config.yaml
n_layer: 9
d_model: 160
n_head: 5
n_kv_head: 5
head_dim: 32
d_mlp: 448
vocab_size: 8192
activation: "geglu"
norm: "rmsnorm"
norm_place: "pre"
norm_eps: 1e-07
positions: "rope"
rope_base: 10000.0
rope_fraction: 0.5
qk_norm: true
attn_scale: 0.177
bias: "none"
tie_embeddings: false
parallel_block: false
extras: ["some layers without positions", "some layers without attention", "local attention windows", "gated attention", "value embeddings", "hashed n-gram embeddings", "an embedding shortcut", "learned residual scales", "capped logits"]
init: "trunc"
init_std_qkv: 0.0241
init_std_o: 0.00567
init_std_up: 0.0241
init_std_down: 0.00567
init_out_by_depth: true
optimizer: "muon_variant"
lr: 0.0137
lr_mult_down: 2.0
beta1: 0.95
lr_head: 0.00869
warmup_steps: 0
schedule: "wsd"
decay_fraction: 0.594
decay_shape: "linear"
final_lr_fraction: 0.02
batch_tokens: 32768
seq_len: 1024
doc_mask: true
train_tokens: 222300000
steps: 6785
dataset: "wikipedia_en"
Each number is 200 + 30 x the weight over its row's rms, rounded and kept within 0 to 999. Layers, rows and columns count from 0. The size before them is the row's rms in percent of the matrix's.

# layer 5 MLP gate, 448x160, rms 0.43, rows 198-227, columns 0-79
109,202,196,161,187,263,211,233,263,217,257,139,167,184,195,219,182,186,243,200,177,230,190,185,163,198,218,253,186,145,225,207,226,214,198,188,227,203,225,124,176,168,165,213,191,231,224,189,220,198,227,212,210,244,203,224,222,233,184,173,165,251,202,225,172,212,199,163,222,232,182,227,186,225,161,181,163,202,178,164,189
097,202,221,206,181,190,181,168,241,247,197,188,219,224,204,171,189,238,249,187,244,209,221,197,189,201,205,204,214,184,200,228,198,182,209,178,167,189,200,239,233,135,168,199,212,218,212,183,164,224,179,278,178,177,204,187,162,206,200,151,174,219,226,183,247,254,214,257,239,226,269,240,184,191,228,211,201,183,204,243,266
104,206,198,196,220,268,206,211,180,271,244,253,215,237,163,159,245,126,208,165,223,221,172,163,238,155,237,153,181,191,225,204,189,234,200,162,227,190,201,194,221,161,204,215,177,238,136,206,208,246,185,219,175,203,241,193,188,200,256,217,205,213,231,211,204,202,122,224,201,184,165,188,229,244,189,236,195,186,210,153,216
096,200,246,148,189,176,179,225,199,126,188,177,221,169,193,241,208,203,235,175,224,207,246,158,212,150,155,155,235,184,209,198,174,239,165,214,216,193,201,221,192,260,222,190,220,210,200,241,153,202,196,191,201,184,196,167,207,244,159,207,249,200,225,230,178,166,167,164,192,211,208,205,188,186,178,233,191,217,202,212,219
103,196,240,178,187,184,227,245,153,247,239,219,165,206,270,259,233,264,167,170,239,195,196,197,152,246,234,143,195,209,198,201,216,229,218,229,196,208,186,212,201,215,234,193,225,223,175,229,196,193,187,209,217,206,183,173,209,171,156,206,220,199,176,269,190,157,222,140,221,225,196,202,227,226,150,247,216,190,206,177,188
101,217,220,216,158,194,200,200,195,189,159,226,258,241,263,227,208,208,248,178,231,151,153,243,245,237,226,162,249,171,205,234,180,207,216,149,234,209,156,195,177,160,156,176,209,122,256,200,152,192,220,153,242,199,221,198,147,230,207,206,234,179,202,175,230,228,235,231,199,213,243,189,188,157,167,224,177,198,226,233,230
096,255,221,174,174,193,180,211,204,202,233,196,184,227,154,249,199,230,203,210,197,205,145,178,207,187,163,204,166,187,211,155,235,161,200,202,201,230,164,209,214,191,220,221,211,155,235,210,263,217,204,157,215,189,196,213,208,214,184,207,167,231,194,191,193,191,182,154,143,189,178,148,222,174,210,202,230,203,214,224,199
103,213,222,207,179,238,254,184,189,251,156,214,217,224,174,212,246,193,242,192,163,216,173,177,178,159,228,205,222,228,230,218,227,220,202,191,237,207,223,151,180,211,203,265,244,188,175,222,192,227,137,192,253,264,233,148,203,209,212,272,247,191,246,235,211,173,243,167,173,192,194,226,195,185,211,180,157,190,134,207,213
100,190,156,156,244,181,205,199,207,176,218,199,185,214,170,192,182,221,171,206,195,220,117,204,165,152,208,189,234,234,183,188,212,211,168,122,172,210,168,225,207,182,195,229,158,247,201,175,260,162,215,181,236,201,274,236,194,237,220,201,183,176,198,228,205,162,215,209,218,211,213,227,258,261,245,158,191,204,184,226,207
102,226,220,221,251,187,197,202,160,236,178,181,231,144,190,225,229,203,162,201,250,223,135,256,178,207,245,180,211,203,170,222,219,236,226,214,209,208,187,246,157,173,212,171,219,159,210,194,158,163,235,221,243,235,253,258,199,180,195,172,189,216,150,224,259,168,173,196,202,247,194,173,197,174,203,185,233,187,211,231,180
101,169,182,199,198,220,205,173,200,233,152,243,165,245,254,199,198,238,209,224,207,165,207,212,196,169,226,164,159,186,208,213,190,206,211,276,209,143,238,189,191,206,276,250,202,229,184,173,165,246,159,174,193,202,163,204,161,198,138,235,217,144,197,220,182,215,180,206,197,216,228,163,163,140,171,185,221,180,253,152,219
108,225,146,230,185,171,181,225,196,222,229,154,163,237,201,204,183,194,208,211,156,234,252,212,139,243,188,181,246,177,182,166,184,185,206,234,193,222,170,196,175,154,223,223,212,205,214,216,208,244,213,163,200,219,231,166,218,154,145,180,205,198,224,214,228,144,236,162,210,207,197,214,200,232,146,162,198,180,157,189,257
104,205,227,212,223,203,187,241,206,283,167,148,203,225,213,211,202,202,188,221,208,183,215,220,169,214,156,230,246,192,222,193,210,151,155,199,174,242,170,228,230,163,210,176,207,120,208,187,179,192,237,215,160,165,189,216,161,197,181,182,160,195,197,156,175,214,201,241,206,216,186,252,146,229,189,237,190,167,220,251,215
104,154,196,188,228,206,206,210,170,150,250,168,226,170,196,180,225,202,196,273,164,163,190,212,208,237,200,202,183,168,224,223,237,156,169,261,142,186,168,212,212,178,202,222,190,171,227,248,187,276,175,246,181,190,166,173,155,168,197,231,198,205,202,164,170,208,205,160,165,220,221,198,215,184,144,244,163,226,183,164,184
102,227,225,208,205,195,229,185,237,263,172,216,207,177,213,198,225,217,175,233,197,173,207,207,183,229,210,224,239,191,183,225,179,182,209,235,273,191,219,176,226,214,195,242,232,226,215,233,192,120,193,184,238,207,172,194,186,218,225,161,181,200,224,236,200,163,181,146,160,238,232,204,157,194,203,190,192,188,203,204,173
099,196,238,195,172,206,219,201,220,180,178,172,206,208,184,144,201,246,242,155,245,215,196,185,228,158,126,265,187,221,223,153,231,155,186,148,219,209,220,163,198,176,175,182,173,182,231,243,230,195,209,192,194,184,206,202,141,228,222,225,198,229,215,184,173,206,199,176,235,224,208,230,164,215,192,215,193,183,233,214,225
097,206,214,164,205,168,167,217,230,190,175,227,170,143,186,162,232,214,197,161,161,224,173,196,212,185,174,189,199,173,206,222,191,218,168,209,178,256,207,209,178,189,177,193,178,204,150,236,198,189,203,196,198,175,182,214,214,222,217,172,179,209,199,196,177,248,230,198,152,196,277,256,205,170,184,200,171,184,206,183,265
102,209,205,179,255,135,196,207,252,194,196,177,221,192,266,219,191,203,159,153,176,140,190,217,221,174,149,182,172,211,170,196,209,201,228,219,245,235,205,192,205,176,187,228,175,230,183,197,229,196,226,197,135,163,201,219,194,218,176,211,218,205,236,159,217,212,190,227,146,187,211,220,194,176,188,160,209,251,195,177,180
103,200,206,164,219,144,156,191,235,185,197,186,181,127,206,181,171,197,166,181,181,188,196,182,192,180,190,207,189,166,166,200,202,200,268,178,210,194,226,228,166,199,152,242,186,208,153,220,210,209,188,188,238,181,155,204,168,218,184,196,138,181,214,129,190,216,191,249,154,195,191,220,184,177,191,189,221,206,187,186,236
098,174,203,227,178,242,234,227,213,227,213,197,218,250,225,119,191,253,191,182,225,171,182,216,193,204,172,145,199,180,186,216,213,236,245,216,204,237,190,217,154,138,201,223,187,205,195,173,226,195,176,207,217,203,228,159,199,164,199,136,184,203,238,200,221,206,181,235,200,241,165,243,196,218,247,243,157,225,193,218,221
095,188,164,218,118,197,213,147,259,218,204,245,154,221,186,233,209,199,263,227,232,236,215,252,198,220,195,168,196,181,212,210,212,166,154,170,197,200,190,208,214,208,239,234,236,206,258,196,185,229,219,192,182,205,153,193,211,160,196,232,165,220,199,211,170,197,160,173,205,216,215,205,170,210,196,197,210,208,171,208,163
096,196,124,151,204,206,239,213,185,213,205,260,218,149,173,199,175,210,209,256,215,189,212,265,233,244,170,180,195,188,177,196,221,175,256,236,227,185,155,206,241,184,165,189,231,195,216,181,231,203,184,132,192,227,158,205,191,228,199,224,220,167,201,250,217,145,221,223,223,163,183,223,217,172,179,199,168,225,216,203,232
087,182,223,235,196,146,246,153,177,169,185,187,274,163,198,233,239,241,207,194,230,201,178,167,218,217,179,178,168,189,184,237,117,185,270,207,207,236,223,204,191,224,158,186,190,222,166,196,192,213,197,223,184,235,177,199,222,186,191,219,236,162,285,171,222,183,214,165,193,239,211,234,207,234,211,244,228,238,212,158,188
098,222,203,172,260,232,198,235,185,204,217,193,209,203,254,237,211,192,194,183,168,177,215,190,173,161,205,201,171,180,185,204,196,189,176,237,198,228,181,237,147,170,201,211,215,210,232,172,209,213,212,193,203,248,192,245,240,254,176,230,174,165,231,252,197,184,200,170,136,161,159,199,171,157,244,169,206,166,259,159,170
096,182,175,201,218,265,201,182,111,163,170,200,221,248,157,201,212,204,198,204,173,244,179,216,184,177,201,242,169,154,239,179,183,196,233,189,213,234,109,162,182,167,219,233,202,147,181,183,190,208,207,202,167,215,266,179,155,206,213,181,210,224,204,239,211,173,193,237,208,178,152,177,208,160,168,218,181,207,173,226,191
099,161,279,239,211,157,240,209,199,231,229,215,192,245,198,223,205,246,194,167,208,195,139,184,201,265,227,154,159,223,173,235,134,212,178,189,269,187,270,250,231,181,194,253,197,133,190,205,205,186,148,200,158,224,218,210,162,154,153,206,169,220,187,203,217,223,187,208,202,205,198,221,177,200,213,307,232,214,222,183,229
100,176,227,252,211,191,160,182,217,243,232,183,146,221,190,225,177,175,229,208,180,198,205,175,250,151,188,231,194,144,208,199,172,234,199,195,202,218,182,177,177,159,279,236,155,212,179,143,210,245,147,196,208,169,244,175,220,208,203,137,220,171,192,176,208,231,176,177,189,216,232,221,225,242,229,260,209,183,137,210,247
096,206,198,209,247,250,162,209,185,162,211,165,194,203,206,194,211,163,219,144,221,218,181,240,200,231,163,184,127,197,217,194,198,244,144,199,222,196,167,225,189,197,224,195,208,227,227,186,174,161,242,216,178,214,172,192,198,188,216,215,217,166,248,184,182,224,240,168,173,182,185,244,268,184,232,193,181,177,199,186,193
102,206,184,191,223,146,230,229,191,226,263,195,217,176,225,196,183,196,175,156,264,233,231,195,170,179,149,192,203,215,256,184,186,186,180,172,201,225,229,209,218,222,208,253,213,146,140,227,206,235,204,224,216,246,221,242,226,221,207,182,176,218,157,218,219,168,230,211,221,188,197,184,178,235,270,197,230,196,229,167,178
104,172,200,154,231,203,179,171,157,216,152,187,193,157,177,208,257,214,191,176,209,231,215,244,174,181,229,172,232,177,195,187,200,195,165,203,201,226,138,203,224,155,223,227,188,201,204,197,234,217,205,228,203,203,188,232,258,190,176,188,248,170,209,213,193,229,233,211,212,251,238,207,229,191,198,146,157,237,220,176,209
# layer 5 MLP up, 448x160, rms 0.451, rows 198-226, columns 0-79
113,166,254,242,214,189,219,215,230,202,205,179,193,157,185,193,199,177,229,164,134,208,199,203,160,172,163,149,96,223,227,180,216,185,208,194,228,201,245,235,164,225,198,170,168,180,234,230,178,203,173,177,195,197,192,172,178,278,218,184,144,218,244,246,197,186,231,170,179,204,180,220,209,237,201,188,159,226,191,221,211
099,173,173,260,188,178,211,199,247,186,112,173,138,176,227,199,192,225,152,233,201,209,186,260,175,208,210,227,220,217,237,215,200,276,177,180,196,217,232,188,160,244,158,153,196,269,208,206,207,207,240,179,186,174,148,224,277,209,185,228,250,190,182,217,186,201,208,208,234,201,207,206,172,210,191,191,175,252,200,187,161
105,167,226,157,196,198,202,193,219,231,199,228,194,244,186,189,171,222,193,218,205,206,237,156,169,245,192,200,215,209,195,206,215,165,164,220,229,182,191,192,213,209,204,173,217,209,255,242,180,129,213,153,195,152,183,238,214,241,192,177,191,169,178,217,240,238,276,201,236,159,276,166,190,204,210,236,214,192,217,218,150
094,252,168,143,150,211,161,190,192,176,101,125,188,245,222,174,209,186,205,190,235,210,188,221,171,211,188,219,197,181,164,244,148,179,206,249,241,158,163,176,183,179,161,204,147,209,225,239,224,159,200,217,224,155,147,226,228,190,142,244,245,241,233,189,164,178,227,198,194,208,179,216,207,211,203,225,199,192,157,157,148
113,188,217,257,234,163,213,210,215,219,200,181,161,205,200,217,213,226,232,217,229,211,244,218,187,207,163,228,208,213,192,141,269,205,176,188,183,201,179,174,192,228,308,202,180,132,199,187,188,193,199,200,233,192,187,223,198,154,204,145,178,166,199,199,207,177,179,119,203,241,219,209,188,210,179,216,180,169,226,181,158
104,261,193,222,205,238,223,216,234,242,177,218,208,187,239,232,208,162,214,210,226,224,152,239,152,203,241,219,224,188,197,250,209,204,264,173,231,230,213,173,148,151,184,161,176,192,201,226,179,247,217,213,197,185,192,133,213,175,220,144,115,195,196,208,228,194,195,182,226,216,164,191,232,199,163,206,181,187,204,205,191
095,148,195,157,213,188,160,221,171,154,176,215,172,229,242,217,247,236,184,181,190,227,171,211,160,237,156,184,194,245,225,200,207,184,199,202,146,216,224,188,209,189,206,231,207,181,207,204,201,239,204,159,215,202,194,216,209,202,119,256,162,223,217,219,237,192,199,160,185,237,209,221,260,173,232,255,212,218,217,225,196
108,171,163,200,255,204,217,189,181,148,244,247,181,195,162,219,187,197,160,171,204,201,247,186,250,166,178,173,181,232,185,219,231,174,199,225,225,176,176,204,182,210,268,186,137,219,178,179,211,227,192,234,232,145,197,192,255,211,176,124,225,203,175,167,197,205,247,153,182,219,202,211,217,204,173,223,250,184,212,227,225
106,239,199,219,221,198,155,209,199,187,187,209,239,160,261,197,255,171,208,250,212,267,216,136,204,198,237,186,189,160,244,227,177,239,233,195,244,221,203,220,181,167,223,264,201,203,213,183,183,174,183,189,212,223,230,166,223,184,289,195,204,175,229,146,142,203,200,202,197,181,220,206,172,149,180,240,167,234,244,196,156
103,185,224,266,209,201,150,213,191,204,239,173,192,135,222,231,175,200,176,147,218,249,242,259,213,250,185,245,167,231,171,253,219,158,188,168,249,223,197,242,223,235,208,199,197,169,188,215,171,147,217,261,196,217,177,216,154,191,176,273,204,189,220,189,218,154,212,126,202,162,192,154,210,163,193,141,183,239,151,230,165
100,159,165,204,178,182,201,197,202,224,189,194,182,139,180,207,184,169,186,237,191,166,218,205,209,152,224,212,248,219,249,190,201,192,206,189,228,167,218,208,220,214,196,237,139,241,198,224,189,197,201,136,197,174,248,155,195,206,153,222,195,165,214,170,235,245,155,231,198,203,301,183,210,197,159,224,214,145,190,240,204
114,197,208,206,216,256,228,115,197,180,216,182,241,214,224,171,169,161,221,138,196,193,173,210,228,188,178,238,168,171,211,171,180,193,170,201,252,127,189,223,211,228,191,222,193,184,176,180,193,174,223,194,227,188,174,196,146,193,225,205,218,181,211,151,201,243,224,181,208,167,192,220,198,217,237,204,164,238,213,229,153
099,241,159,165,191,222,188,204,212,164,170,195,203,176,173,235,129,231,209,204,233,221,218,232,246,250,249,256,151,208,184,185,266,152,196,179,210,230,207,236,218,124,186,201,153,167,163,206,216,213,206,169,188,174,201,250,191,222,182,199,158,230,169,209,254,208,174,151,184,193,177,265,176,241,216,192,145,178,135,223,188
102,178,211,203,222,180,192,206,197,180,209,152,266,156,223,168,220,148,231,254,198,191,221,214,169,227,222,200,195,139,222,230,197,238,196,234,204,185,192,234,221,199,213,203,222,186,214,224,168,258,211,211,116,200,199,211,206,190,197,226,213,205,214,144,223,175,193,167,190,161,211,200,154,166,146,203,201,202,250,178,197
100,200,201,195,155,243,152,177,226,243,246,214,193,254,188,196,252,190,182,220,204,227,194,238,204,228,275,224,211,140,196,208,219,194,197,209,264,138,203,253,233,178,185,278,186,229,206,203,218,209,237,224,224,185,192,222,137,174,219,196,243,208,191,228,221,233,185,267,224,189,216,237,184,214,139,244,259,143,219,231,156
099,160,214,249,163,192,237,234,226,223,215,191,191,169,205,160,200,196,217,222,170,144,201,203,208,179,216,209,220,194,173,239,227,166,188,193,175,201,180,168,148,199,210,200,182,140,228,181,214,193,197,217,169,241,205,247,248,211,268,207,157,196,148,204,188,166,129,233,209,220,203,231,190,179,215,252,220,199,263,235,229
122,205,187,175,227,206,226,161,195,234,223,159,139,220,163,223,164,195,203,202,214,228,210,195,225,176,244,209,160,244,233,216,217,153,235,193,205,188,168,221,238,248,178,248,215,182,184,188,211,181,198,189,197,160,184,232,160,217,175,184,138,193,206,181,213,185,222,162,246,223,165,189,164,168,225,169,195,152,187,189,191
097,184,244,210,176,225,192,184,150,245,232,209,298,187,209,227,159,174,158,235,189,205,200,228,126,195,227,171,187,191,261,249,225,208,177,225,243,244,178,194,214,225,198,190,234,145,201,181,217,192,242,194,212,182,173,194,209,175,227,180,215,174,211,233,168,176,202,178,200,201,171,212,199,266,161,233,226,272,175,171,152
105,214,195,190,254,184,214,230,218,189,235,218,199,169,247,205,193,165,221,202,215,211,249,185,176,173,183,249,213,179,182,195,214,235,217,231,179,163,220,235,232,220,217,226,194,215,155,169,154,212,203,181,245,181,220,241,194,198,190,228,212,152,173,207,218,234,173,261,246,174,212,155,203,190,241,199,163,192,214,195,246
095,235,154,205,183,212,211,216,171,229,207,229,234,162,158,234,232,217,194,152,149,214,182,182,245,223,248,220,148,180,187,244,230,219,164,222,191,229,175,196,230,199,207,177,234,133,240,189,279,224,153,188,197,183,199,194,193,229,177,253,195,202,179,209,226,199,205,148,200,195,239,198,205,211,173,252,189,229,234,193,249
090,158,232,211,177,221,207,214,152,168,202,203,231,197,264,171,199,197,199,159,204,192,219,215,204,227,202,184,210,224,206,120,154,158,173,237,164,178,170,234,194,202,205,176,172,286,189,220,230,222,220,194,197,192,240,243,226,211,185,186,232,130,148,167,211,182,227,293,250,224,182,185,208,214,250,175,197,214,234,220,184
098,244,149,231,198,168,222,152,272,216,207,205,225,159,206,183,165,196,245,166,191,206,228,233,212,230,196,219,207,203,192,169,193,205,198,165,149,190,203,200,224,238,212,222,194,159,196,195,178,197,241,174,224,189,189,217,221,206,195,184,225,220,207,192,259,184,246,197,185,243,274,197,231,166,171,151,230,223,183,181,225
089,249,230,172,222,200,248,225,239,232,230,173,187,176,179,161,127,240,167,186,196,241,177,162,182,198,215,231,219,204,157,194,236,189,202,213,179,185,198,190,177,161,196,218,211,247,208,181,210,215,207,177,160,214,178,199,194,213,212,201,214,180,214,241,187,225,214,251,245,245,250,232,154,201,192,165,205,298,186,217,195
102,164,189,193,180,155,199,184,217,207,193,151,239,209,221,180,213,177,202,229,206,157,152,203,187,124,228,199,194,219,178,262,192,234,205,202,221,219,202,173,248,155,187,199,167,194,204,183,233,183,161,186,227,195,218,211,264,148,261,154,236,208,161,233,208,223,236,186,193,211,250,213,257,176,164,161,209,209,200,147,182
091,246,188,213,188,239,145,201,198,207,202,218,203,249,173,201,224,198,193,226,206,217,203,204,164,227,243,152,263,228,190,217,205,214,147,218,222,249,217,215,178,188,148,216,175,183,184,183,173,182,235,266,207,204,211,248,201,165,177,198,212,220,228,149,174,225,229,134,154,197,232,211,202,193,204,149,250,194,158,201,260
094,201,190,229,210,208,196,173,247,205,244,234,212,166,166,167,177,254,172,214,219,143,208,177,216,188,120,239,218,168,173,228,210,210,209,179,247,194,160,165,219,283,184,192,184,207,168,238,204,193,193,146,220,213,249,171,194,205,193,217,234,184,157,179,220,228,214,235,146,250,130,172,217,218,221,206,213,199,156,180,249
101,218,144,242,198,145,156,193,204,186,173,209,224,221,236,226,219,216,245,208,213,210,186,175,222,180,135,178,217,203,195,239,214,168,173,187,211,216,242,201,203,212,179,221,250,183,203,186,206,161,238,207,202,213,177,238,235,195,211,235,211,164,206,200,226,159,189,215,179,243,218,235,215,209,277,153,194,145,204,186,229
093,212,163,205,205,241,252,163,163,181,192,172,221,224,233,229,194,215,246,214,172,217,249,282,181,220,227,209,202,174,193,191,211,217,197,159,244,192,155,190,128,181,238,273,245,187,229,176,201,217,221,219,194,240,199,183,201,187,198,224,200,192,204,207,216,201,215,221,202,157,173,254,213,165,226,215,255,192,209,213,249
099,209,175,224,222,226,232,187,235,210,175,196,206,205,195,121,209,240,176,181,142,183,178,143,155,253,212,186,143,185,206,223,222,245,212,248,174,185,179,235,166,118,205,219,180,190,215,188,221,209,245,150,223,228,169,168,220,183,167,228,197,196,231,190,161,181,202,224,154,262,189,214,177,195,176,214,236,194,192,206,235
# layer 5 MLP down (transposed), 448x160, rms 0.3, rows 198-226, columns 0-79
104,134,246,188,168,193,254,209,278,216,193,118,184,176,220,231,214,200,173,158,162,181,232,203,219,278,202,180,163,247,165,177,207,216,201,160,195,228,244,139,194,226,211,200,128,172,203,195,210,182,163,235,201,199,179,187,167,222,181,182,139,204,194,241,202,209,145,195,156,217,199,252,181,190,211,190,152,236,172,211,223
098,138,219,136,230,216,255,218,179,218,247,196,206,174,186,196,186,175,213,232,208,214,222,210,226,220,168,250,162,171,170,232,209,130,232,204,223,180,152,173,174,187,179,191,180,176,133,232,198,186,189,136,193,223,221,198,198,212,141,214,230,181,154,191,156,197,228,188,161,212,207,201,247,249,198,155,198,205,180,143,210
101,244,166,221,213,184,206,166,203,240,177,170,176,166,211,237,157,271,199,226,233,168,191,202,208,207,184,163,139,172,210,180,142,203,211,218,200,237,135,193,152,184,153,169,265,228,212,168,236,165,173,217,244,214,211,217,177,212,216,162,204,182,208,195,169,204,215,170,201,251,194,226,141,169,214,208,197,150,229,243,187
088,232,205,234,181,180,220,162,204,234,195,244,219,186,151,211,182,218,210,216,221,195,186,177,189,283,215,212,188,199,132,193,156,241,167,182,184,148,178,226,166,227,215,205,269,173,196,156,198,202,216,223,237,196,214,189,236,231,179,155,197,181,233,156,194,213,133,236,201,177,175,172,173,224,213,176,173,149,249,212,229
108,199,269,214,184,189,235,185,259,196,182,194,222,192,181,234,192,304,231,190,180,206,203,200,176,216,267,195,163,206,182,180,192,209,182,184,195,198,235,244,203,164,204,202,139,239,160,226,174,241,228,256,177,172,175,203,257,212,194,191,213,174,185,190,177,200,207,180,203,201,295,203,273,227,157,243,195,176,183,161,197
098,140,209,245,215,231,196,168,165,207,156,269,253,226,244,183,177,255,206,182,205,231,221,218,198,245,232,195,210,149,206,228,187,193,215,209,204,196,210,194,196,205,214,199,213,182,151,240,144,175,208,183,188,196,243,247,207,188,184,205,218,175,244,224,208,206,226,238,222,229,267,233,175,180,175,193,204,149,229,160,206
097,205,247,230,165,204,205,198,236,206,242,176,236,197,220,263,169,226,173,215,170,240,192,242,209,159,204,173,155,202,162,180,153,205,238,183,202,256,206,189,222,221,242,183,174,183,206,220,226,242,155,169,233,185,176,161,248,188,169,153,173,208,207,185,191,218,231,175,250,176,169,234,170,177,211,228,264,217,263,165,242
102,129,207,150,276,145,220,206,224,155,206,183,175,235,272,173,204,176,191,220,231,188,232,158,217,183,172,193,209,181,177,191,215,197,204,209,174,223,146,217,261,184,249,145,171,227,229,179,170,195,209,174,192,197,156,187,157,174,244,133,172,221,174,141,237,192,169,138,178,156,174,220,213,211,152,204,270,170,174,201,247
106,225,217,200,152,213,136,170,203,176,189,212,202,136,236,214,196,209,200,207,240,190,258,179,204,182,208,179,217,217,177,247,177,202,171,222,252,237,179,245,214,221,184,184,194,207,217,193,196,216,241,212,261,223,187,218,285,216,212,169,213,186,236,219,187,194,178,192,251,236,234,167,235,128,180,177,186,218,232,247,158
102,198,222,194,167,205,221,152,222,179,172,204,234,193,201,221,199,269,192,229,193,263,201,188,195,249,209,259,180,223,187,185,219,227,164,207,240,189,212,143,196,233,196,190,210,200,219,227,170,220,215,188,216,222,219,173,196,189,169,227,205,161,194,227,253,235,240,211,214,180,229,212,235,156,231,205,225,240,139,237,159
104,216,194,231,204,165,219,194,192,224,167,188,155,207,222,81,237,217,156,189,211,193,153,181,163,202,208,188,161,174,204,183,181,200,171,180,202,203,216,211,125,215,183,178,188,224,161,194,186,230,239,201,207,284,189,158,179,268,223,216,216,191,160,174,189,211,158,170,184,202,167,163,211,143,215,211,176,211,167,131,212
107,236,192,200,217,172,182,235,199,176,191,246,162,200,239,168,247,185,176,235,229,144,188,237,261,138,231,218,151,233,229,189,207,231,185,229,237,192,207,187,246,193,169,226,198,188,175,198,257,174,234,169,218,194,226,247,167,258,202,218,200,194,219,232,178,217,174,222,163,208,219,234,176,192,210,273,175,192,189,197,220
102,188,171,221,219,236,199,191,182,194,194,242,194,185,191,205,278,196,162,218,184,158,176,190,158,175,232,222,182,211,184,149,194,205,188,165,228,247,224,199,182,177,201,245,174,159,181,190,193,185,197,139,133,191,198,247,206,183,188,182,213,205,208,244,227,195,219,197,137,191,218,273,190,207,245,184,223,170,185,224,230
103,154,169,225,206,225,202,168,151,219,247,176,205,142,228,206,279,162,204,228,197,253,209,155,217,242,193,215,160,169,179,191,154,198,219,232,181,204,226,170,179,247,226,207,208,208,238,196,202,120,206,190,184,196,153,161,182,188,200,190,268,225,200,176,201,137,186,276,162,207,211,218,213,237,153,210,236,241,222,197,233
097,233,210,222,183,168,207,223,188,197,165,209,216,204,172,191,179,232,210,261,180,155,239,190,222,206,227,237,251,193,201,176,254,190,207,139,179,230,255,217,230,210,152,204,204,220,259,278,236,177,204,240,183,177,203,191,213,194,158,210,173,243,224,178,252,188,212,231,179,175,236,237,229,225,192,214,227,172,190,248,211
097,180,179,189,143,284,200,162,206,147,209,176,205,191,145,183,221,159,197,197,227,157,255,196,201,215,264,222,200,183,189,176,201,191,169,198,154,192,227,204,240,227,213,224,228,232,232,208,176,212,233,163,199,234,198,205,150,176,222,175,166,239,239,180,209,221,206,177,255,175,229,158,242,240,188,182,229,296,195,209,200
116,179,213,181,193,187,246,196,196,230,203,225,207,244,177,231,230,184,211,154,139,203,212,185,181,181,216,189,184,237,198,194,247,169,206,201,211,140,204,224,195,231,227,207,212,228,267,214,241,185,147,190,173,179,181,239,209,192,177,162,148,216,170,254,221,160,210,177,247,193,192,164,166,164,253,158,178,204,156,179,211
102,181,225,189,211,183,183,220,208,251,199,174,188,140,195,171,187,208,212,252,209,194,255,193,204,179,199,166,174,205,282,201,250,206,204,211,144,193,194,147,239,220,219,222,249,188,154,261,261,201,199,215,233,188,192,220,213,209,178,212,174,192,252,241,175,263,185,183,191,169,294,190,218,272,207,232,218,245,169,237,204
105,199,186,142,198,173,180,195,137,158,177,247,204,178,171,255,261,199,172,244,224,206,198,169,165,185,185,185,161,229,174,151,197,160,196,183,170,166,238,184,206,207,201,220,279,194,188,206,191,203,187,192,186,245,127,207,157,196,217,181,185,248,168,200,197,206,204,275,235,269,175,147,267,228,259,153,193,221,162,206,204
104,169,206,161,223,218,165,195,185,213,166,235,183,198,190,254,200,193,214,166,215,236,196,210,156,181,194,200,172,149,179,263,170,157,184,253,210,193,151,259,217,172,208,198,227,205,204,213,177,213,225,201,203,219,203,209,202,185,176,211,204,233,251,183,188,158,212,159,222,252,131,166,251,186,178,187,170,162,161,249,259
088,167,190,182,162,190,206,230,233,254,213,231,192,221,202,247,161,177,209,220,226,224,238,242,216,225,152,162,215,183,165,200,209,161,181,264,289,227,201,169,190,167,213,230,255,130,224,193,141,207,190,201,209,172,215,198,164,209,214,234,201,190,192,187,188,184,206,183,240,209,182,233,190,196,181,179,196,231,224,195,148
103,226,146,201,197,209,172,196,234,152,243,203,212,215,198,170,224,184,210,242,98,163,174,179,204,201,148,115,200,172,154,209,184,188,157,213,210,205,182,234,189,209,198,212,199,231,202,190,166,185,192,194,237,125,148,142,151,184,183,235,213,223,205,234,206,161,195,205,182,180,179,238,170,225,172,224,189,265,181,257,143
092,145,210,209,198,186,162,206,163,219,185,252,254,172,237,153,178,194,184,151,225,194,221,242,234,162,194,128,147,172,229,222,166,234,211,183,206,166,201,213,180,212,213,169,166,172,212,195,191,190,252,243,188,242,191,203,209,213,201,171,189,186,181,245,222,181,157,164,164,221,156,227,242,177,214,190,227,222,225,196,207
102,218,168,194,211,183,227,228,169,193,241,198,187,232,213,207,237,197,180,196,218,199,165,205,169,234,213,144,193,221,241,190,160,183,171,196,172,170,192,209,123,210,175,222,242,198,142,152,177,204,188,169,211,189,210,187,195,225,234,206,220,190,175,189,157,242,204,166,229,172,190,176,217,154,187,186,207,181,199,218,159
098,174,212,192,207,146,245,174,211,206,200,115,178,171,169,163,243,208,177,166,209,179,227,205,213,220,212,210,181,233,220,210,280,141,255,157,234,192,264,189,179,219,242,190,163,191,169,178,222,262,236,169,184,196,189,145,190,183,181,217,195,181,210,199,211,240,196,192,202,202,207,210,226,198,205,148,248,201,147,245,188
095,181,234,226,172,188,206,185,161,217,177,196,230,200,239,225,176,179,236,134,212,216,268,209,174,209,186,251,213,156,212,217,228,242,154,195,184,210,256,240,261,210,196,190,163,192,170,229,185,210,247,165,226,203,200,172,197,215,204,205,215,194,187,189,160,179,152,206,183,177,210,125,195,185,270,185,212,229,227,231,205
107,185,252,205,203,238,185,214,183,186,196,221,227,230,186,144,262,195,175,206,176,210,197,175,179,163,212,237,208,261,165,198,228,239,208,260,188,243,224,228,179,216,177,220,127,208,159,205,265,194,201,189,205,199,209,196,164,194,223,184,189,135,231,153,184,220,190,208,158,216,192,164,222,211,264,213,224,207,189,188,213
093,228,222,230,164,148,134,181,150,207,177,155,178,160,217,158,217,203,247,138,209,208,180,267,182,190,234,244,194,205,214,210,205,199,218,218,201,213,176,183,225,197,153,210,167,176,226,213,195,204,261,192,133,153,263,244,226,171,212,199,202,207,172,181,167,223,192,207,180,205,200,225,221,190,242,154,268,171,209,217,223
098,176,187,202,164,215,174,205,168,187,184,210,170,154,225,166,179,167,180,183,206,174,197,215,220,210,159,217,175,232,182,235,239,202,160,156,217,207,253,214,203,180,197,177,239,192,199,160,235,198,200,251,186,170,216,234,162,189,172,181,172,238,203,197,209,164,145,173,218,200,199,210,217,193,178,255,180,166,168,284,255